{
  "num_hidden_layers": 15,
  "hidden_size": 64,
  "num_attention_heads": 1,
  "num_key_value_heads": 1,
  "head_dim": 64,
  "intermediate_size": 192,
  "vocab_size": 7229,
  "hidden_act": "swiglu",
  "norm": "rmsnorm",
  "norm_place": "pre",
  "norm_eps": 1e-05,
  "positions": "rope",
  "rope_theta": 10000.0,
  "rope_fraction": 1.0,
  "qk_norm": false,
  "attn_scale": 0.125,
  "bias": "none",
  "tie_word_embeddings": false,
  "parallel_block": false,
  "init": "normal",
  "init_std_qkv": 0.0558,
  "init_std_o": 0.0,
  "init_std_up": 0.0558,
  "init_std_down": 0.0,
  "optimizer": "adamw",
  "learning_rate": 0.00355,
  "beta1": 0.9,
  "beta2": 0.98,
  "weight_decay": 0.064,
  "lr_head": 0.00981,
  "max_grad_norm": 1.0,
  "warmup_steps": 308,
  "schedule": "wsd",
  "decay_fraction": 0.588,
  "decay_shape": "linear",
  "final_lr_fraction": 0.0,
  "batch_tokens": [8192, 16384, 32768],
  "max_seq_len": 1024,
  "doc_mask": false,
  "train_tokens": 123400000,
  "max_steps": 6780,
  "dataset": "wikipedia_en"
}
Each number is 500 + 40 x the weight over the matrix's rms, rounded and kept within 0 to 999. Layers, rows and columns count from 0. Numbers have three digits each.

# layer 11 MLP down (transposed), 192x64, rms 0.187, rows 98-161, columns 0-31
559503500593485472456479544479550467466504516511472522454524450501480518522487413509502504473530
488515462480494503501517506473500475490521474518540473526474492478470500481480483493477510524510
489456502463490487561508532465561460513510446463473455499507533524471511444485520541538513429452
533487472459456432530538535532518530500491547524471603492513532528507515488507475577538525481520
564476525542502488439587501444467507574494400440526504564536463492538506551523489483533531496444
449520470553499551422491471502465543457467522465515507472525428495523569526506452478516495512491
461463470532511464498471499505503494536545494457519464539483517499465546473477532503530541493522
475509519588522494461536539487562436537487529464513486455479547465500533525521547462543488499562
483536413492508474532553524541509587473461584520426472455548477554535501480527443469459477490515
517497458408503500491510438560460511495436489483471486513454483510509579492556469439484489525376
461489452473432454540541483562532539551506494464450567559507512482528459452558513449478588460450
438527485524490522533504530535519519517505481520488482542500477545585524484502525461482542464484
497472520391516521549548512544516500545479539534445495504492433495481508515489573500461490464592
531549496559479531467497379507533486477521486553524523499546459520417486486573623437539534507568
555526464545618540485497477462425500530518542395531480597524478463413487485549521517491546531535
489476466470427419569503499551565526514509506489455564508508587493492436427559492529476563438498
522479466410547467561527518469491525555452510461475550503482536491459444449454470537539571494428
524482515556547550513458486523538499514495450493478447523534531499491578512434417459457518525527
540450494475547439579535557529548438548516521556466530538490533534511463475554513499486551439466
450485454519464486506528447491560517527500476461458554575499554500554507493558441505514466498523
469444450561459573498502498500533479486547426502478487529551509509468502507516491499515525501465
542539506453448477550544485496522439513488545504536517496526543535521456430475520554506572456479
537583530541546514488552453486495528522546537470453378549497508496469504530479600500498489561522
460520436531481549486469532488503475519502491489477518433520530477533511529475462459546461504502
485486482453428477533505575550479525564469545463510546460509589517510450522526538441536559492538
517497458517418476544520564461562489546489465500504545528537501511534471483495505492514471476499
504526477450502484481461472489477477475420514536502508553476501482449545490487532530534396484464
529472488482475443570542525527544507534491471478490559541509518515511436448526489529518561444492
553525565517543563461448479471464473480533502497512450448476463519438551510466528532550448449523
527504513546526517494516469510489422453534533497541490558495498486423482515530472539414486476521
465543508529498511443490505527475483534440531507537516464522448488448491501454471477506456456534
542513584534518498461505453516505483487489561473564495447519544472556542544534492504537419588506
503499477515487565476474470503489460522536471513530481473557476514437534491440501480555436516500
520539484487456477549489453576509509434504531513501511436544517533458445439462542479437556559506
497458513483497552568510468507496533532496497448481515518505492501500441522518491448544527422493
525566497563481445485539537523567493525552626498460527458520411512511480504509563504478609463603
468535504558486495471481479589568530491479508493479567501483469522471548464479465426490547517374
456487515426490517508491462485519558439492445500473577482521472495467520563504565461521521469578
474493497515498501474516491500526522505495492581542484426526558512452459428464513487508494599452
485497440521432503535538539467460487561476472492444453502409499526520496482478496370566518443450
447477432448528540475496533516486556537503468484529505494431449514481528472480517491505497531562
494499517510498514448468493508530487453506489506511476437536445508518553535499539483473493546499
512475460486464459493531556456485511540493489468508537496466558469554512482472483548458516487444
492484497547515499454484462489474434469486443567531563539538462456492514506520515536491509516457
438523440559520501505480517558456543472508450473451491478529496521514500465497508437458550501489
454493506444533531480506486490437469489464492444510453536467523516511570500507537513517423455484
527488514576511518527482546549476548486532595420544517494517481508516522506473537531462526455532
519514498464484479590572524477513457494497541514468576502516580505480494450558473545501511452489
496549528501533522428423480483480527443519466542534441498527467504420553554490503459518454543531
449495459545486511508504523498487511542538506550497532485535480522529495567543457510497471520523
480520497530504499496455490431554480531514498399519454463485509464494499521518538519485511473517
498471512480468482495499464467513537494492468511524520513487515455528463467540504506457512489525
512511495455484499475518505538402504443489483506530444477444477519480483491530504501435543551483
503501502527423484520457512507492482510507561483478510459533492523452456515525523545466538521532
424504489586491453506458589487530523522479514523530540404518464482562433456461492460486477506561
522475475531523472505505437543543511479505449501457523488499441513480493537569606463541493457474
559456539498515509583558518517515505512478480502460525537537519491491466458493469526529518480462
545547519566506517463506537488490547499524496520528566523509475515504552527516406477514537519505
448512484538517529472550536519497514497512503452537452538543414551593523539529486497542462490450
564537529485515487480431470469487463544533480530528449416466562457455492566508534482570482579493
520577439510460445502540521511521507481498511508491532451473530480473441476469559518474582428536
466480468508434514494542513529511501536518485524483533514501470456519482457490462471488543428496
546474520455514462564515501476526502490485469525482566568489574483493435457503507515505512450477
486481469427424568520524495522536472524567469533475497489497511553570468494499523528493551507486
# layer 11 MLP gate, 192x64, rms 0.214, rows 99-162, columns 0-31
509382539458504450529555536518570501509491473442460561562490583502581412447594513538455542461474
478487524464506558584467470514517519471531467483470551575522542495498500461504594486456575518425
440472573476486464483512508539444460476492423503520527499514526518490468503525483551509571490470
480470511596379555537463512586468489532432591522520638509593437495634474538569554465493533459467
545478373554501460544535520493597553494537518519475500511461561473502474467506473527487466513536
471484520517459424560536537503509481538469493497396505552510532495506459442491485538508503420469
494450437580538444493519467482543528502523498503511502436476504525498520561481503421549514462479
465358555569468444537518472528526441556522550411482575551550509396513553560574425542420493519539
478418554537461600617574457580528513549557528464429529538558478578384565514575561446611564470405
503497455458493517534520515527502528565542475476463514494518476504512496454461469454462485476471
484474483465496503541526489476510492499474508491390538497490524517478458496449489515441513469448
527477501508414418485494510511575519457456442522470496508457502536453497556561544526487504485519
457506443459470387513500520398588538536486537496513495459523529535530472563482496523489538469526
466524482472358505475500559471572498499391538497479452455507481561525526549451509496509549520542
512406495436498480549533518506474471520517504531499527475504513512494470476489510474516505508514
520488480509547509543546483526466601532525544455476555514485472475466431476536492497508515484445
426461456484453501545496468530485485481510451458495483494519461521528540504456452455518528517509
554463532499469430506502499482425456536434509525476515518490543539501431419489509487468533410517
483405543454492497565524519489458583516505480461524523524477510456515519454526485458502560491447
507533541429510540526480467507546540457435517503507504473572495426496516504475558505511518509478
470451499430464469483521495486517531542470475571531478509493450524492500490546452506579445572534
473482489452450490488564526531512539526526573477452456501467504482451551454474517473449551476488
496441469448498462511491492446483466470453434504522526490474473496474522489504532464433531482513
492496492476472480583517564506527491582469456540518505535535620539536498500510513472509542501508
490470507497529479543493513586523510490536457542504461558538475519447486494526483487493494455427
436516462508528541531580533507511482506499443494483525602479446452526570451544515427448486516397
541470500533519496591494512498538513468437493499483522470470529483503500514481540477504510478496
440486503439486506508516538513487538485467477499445534500532505487526501495503500465493521433466
473511525558493528489457466500528507477506585498475468510514524557476522570584499471484566489526
525468467478509555556546516504542480480514470441478539534498570474513486451523482480486551494498
532487534491484462491515443452555500552486494518545523454504545447532505536585518523503414543452
538451469469458502512609529487448529500463491484473501519472472491521450469517478469505553510556
467474543510473494527534500481448523471480493415500552502568530517521461427475486448433506493454
493425551478493530543468487446519528518495495449482518547467459515479485451582510505517483501483
403468537498444575611540493498410395533528404385432519564470524561522479486466555472439556532528
515550488526441465469509546520498478513484534464570517460453445513530523529439467465428491493514
558492368550478410472590536415522471486475495516523494558523485475556396413466480558489499465486
534479411529479464511567526517415535524510519477567564577471506522482415474514459506518530488478
545492504547477466509447499462494538473564494465518505498490548480524487500525547556463469528523
472476569546508480471511496531452468480505507523489496513557492559482553510497503537508492480485
466502559517500442503509534516431483555475534496504516528484463522510498475516488501509436505539
503469468528467463490502534488522507564557496413444500488452486500504442482597449500501550445509
540434571515482541518483488558414448461417578487510587617612481448502481496523483492450544495523
454493479500470493497499550549475565443450554466428518509465517447500585507388496420528548517467
439393443462430448517538445445488506612573489441492554460408552495551537498540509572419493487418
450497432495364512465454463468525486536526439520429498447550471544524463507486509582443560469515
566436474484540498510569556484563441485527550455525459461498491556500508477541515546545487451474
491493477540458468534513543520512507517486460479462518522527553488485460473493525484465520449480
480511558569502495475505492552452515492498505521507491497484516495466485497541509520534513446423
461481448522505529517621433529470501559469456575481487578518464509473516486559553477486530577514
472492476496542483522420522530479519519498526507494512512495541447483518572553556493482502461508
537448499497524518504531521480481484534492498506553562480511488513540499458499516518480466524491
523555443618489442544539457507476561523536480523490501553507498608451473453526486545485445525557
515448493460461501511517481567488461581458577484461512471573461528465528537540475489498481452409
497443524465446473576524536560450605510526524418500587632541498447519483442521477400429571549486
484515531492478533550550534506531512499474476480464448503529472490503536505512473475526502519468
431443443505503458532555588499554517513435483496474529478462492529546441494529494546515492519514
483453507549539477512520501485531505527545547508434537475412504455505556456560508490519486492539
490531443466537476459492453526556504562499464591473496452429458479520472507572578444487481484449
424489527497484535489509473641610592549479498533524528460483477544475390519465493604483473483507
494508494467502561522508468487495538484513443491461523525559459467545472467486508503495515451495
529452561511439497526518540520508530493442533489534510490459464516466461493442535501468530482472
515472435428443407527515509497440496541551524539477463535548528511508460467513472480498526442489
480490460494454457524537483505523533513448527502503506526462482435533480537512494510485496473473
# layer 11 MLP up, 192x64, rms 0.196, rows 99-162, columns 0-31
448558544539482572437418460475440468503481548469521499467627489501532565571404486500544382476550
472511544521489508484529423460477510534560510492470475531471482576511477442541526483561542409467
553466468567533573515487519428479540489544394461479483510476528434446435491555469484499537519510
518451447440507561483511510520500375424492497480492479493501495471461444453552569475552514460483
559502458505481503596509545474536448546492498477496455509450523524456514517490530454542532532503
497492541456516508484479506513484517456445526506531531479511388509517481576480515545515425529491
538511498505509564495464547589513544464446517527488486509476488517519491520507522603440536519494
539539484493532597449504507514468557491568499468486470525428403533494450497450608457506473519450
526526459488448509556567497450513507469617611541578522568562447580509548521588518488486487464491
464432496505456535578524502502503525524509506481475552585512544468538435433548528475468569457469
419445445487470531473548472489440476480529507474558484492513479478598431441519439505521566539436
513524496517576443507582499438505467521514492490467495469506520532456501490431529513510456516468
595477544565544491531469587481450549448489505496461477565484490494526522530544513577558489471454
447519494511505432543487481495531540458592502502413484456539523482532533530458538515526506582529
414473541516502487508464537481584484560548507518480503472460510414462457459454557476486534509519
457461465404511446540487547479531518457447547481477507581510514555471564496560462514525535438557
500474477484531492505554510453408489464516560448547513482544491436491445468506524497461515472528
505488553526565499594576428517527545504585527482486534482497535461497495497506548477457498442482
453535436504473571507523504550537453553566435473422518493533520475570465480548512532525476527494
437476469588521516487524545515518499467523447535561520500472452543515508529593472477554549535536
472505448497532508533476564543487485508559502443561530440467510546547539581480469468540471527475
511516611549546516511498545460528472499521498459496469445502518510509505492616454490474475518482
488542492513521567427464438511520411458504510545471464508516515528497489543540542503547501503461
488480541499486473498566511504531501552554463541518445479481491481505448483510518462564516485387
456513546559503609535519459461500495501496464504533572491540506546523584500543578552576538518529
471471550423545552453498493551483548460436460522524532470471503515467524513457488516487486525566
475494535478517444443530451509449532558487532563510513520555504433486474409437500463514462511451
518554519499563480445463525520501440434475511527513434416510472515422533597422471479559441494543
492600533472520432484502544445522548515488456509508545525465505426486493508460617527487545530492
571505502528496554523461496487534472405522511455451497503476488507467507524507487468521490572494
479453506504498546471538516542505436495583514436518527524531460503472446473528531538446571457450
503504493489552531435465489498467489484517527557534445479463423513550491511488496483514437524498
461534471529514515498489404470517530468466528555523474550524460548558513477552548411444583500439
491508450531451426468587555535496454541474429491571434538462518560516483527494590622487457463495
474553533513523516572475442543535485439485432494493588517574476567535489504513505582553438533465
488535496496492519505504508543503505586521470484542485513523428500458413436479512530524433543427
533497508508483476481612494508510458518516450481456498548448575514413444419538502511501506508481
520500533509483482474468513463497521504534563599562497484517511488507514492457538416459532523526
440552549471474524496492511493499479438586437542458558538436511441558494507506475393510457526478
555471526460477544527492423525470431546516512515552583455531447558526513515519448515526521492528
530519569540475452532523497481435514564522594590479527533494521512478424462501449517492501458504
488487483506480527513536519515565479527550518497520531508501513473509498468484584473469545519500
504557563552522512479451430397528508517562572527586501447509511523542485526517476533468496565528
557485467507463508481500519555467472546503464463518498536464438442554481465469467419492477546496
540540478568511485516472529430572601548497521529477483496546539516493468487449347530504550557545
492465543506508509457525499495474586484500503518474511508429473548530478586438532451467501446491
491554547553549528480418525482511509503480519540510508558498482476489525512522560506491504543539
566557521572500490466437543480474422451464495532498441444511520496440532546439492504502469552513
511504531478480488475545440517493521600473512498484507449502484479547510479442528499407524505481
492505421490545483502555486463458483487533460575564517584552488506510451453538490491481531530577
526494498459545529508531509509489510509476461551530449477589443516442464483492503462548464495433
559501537549546525574491477542457522462538511473629509448531483520426573459469502482495548542548
508420509534459505519491437506453535460534540451480538569541488572483480469457439530481482508534
496469481393505515473513488550459483507485378459456494472490553449445502515453526580461475469476
445506548535461493570522465489478526601517399480461484474503539487475448476497461485457498561464
522521515479494479398464464510400462503549508551483522438414534506540550535464557437507531441455
465513498525490478497486522533509481546505409409502479528463511513497505467470550623513478511505
497521490460506453537438479495519450483542500516552496487436564496517448492481503540431489570446
574527485589532482526467500399500513468547557481576539527511478504519450498499451551483527427491
536460570525492505450399488479461464568466577468520520501490482563504445512455493572471492552486
459545474546456468525514487506478541524503509432496499568469512512537480522555532503454496555430
467584389453611543485471547513469490513598460526527491515542467542497567510396502485485470434530
422510437525458515506575487460490545508490473498488518553491450529486540504475497492520523457557
509512514447523439450530518534498539559488542468475444541452523496515502448454487483572493483550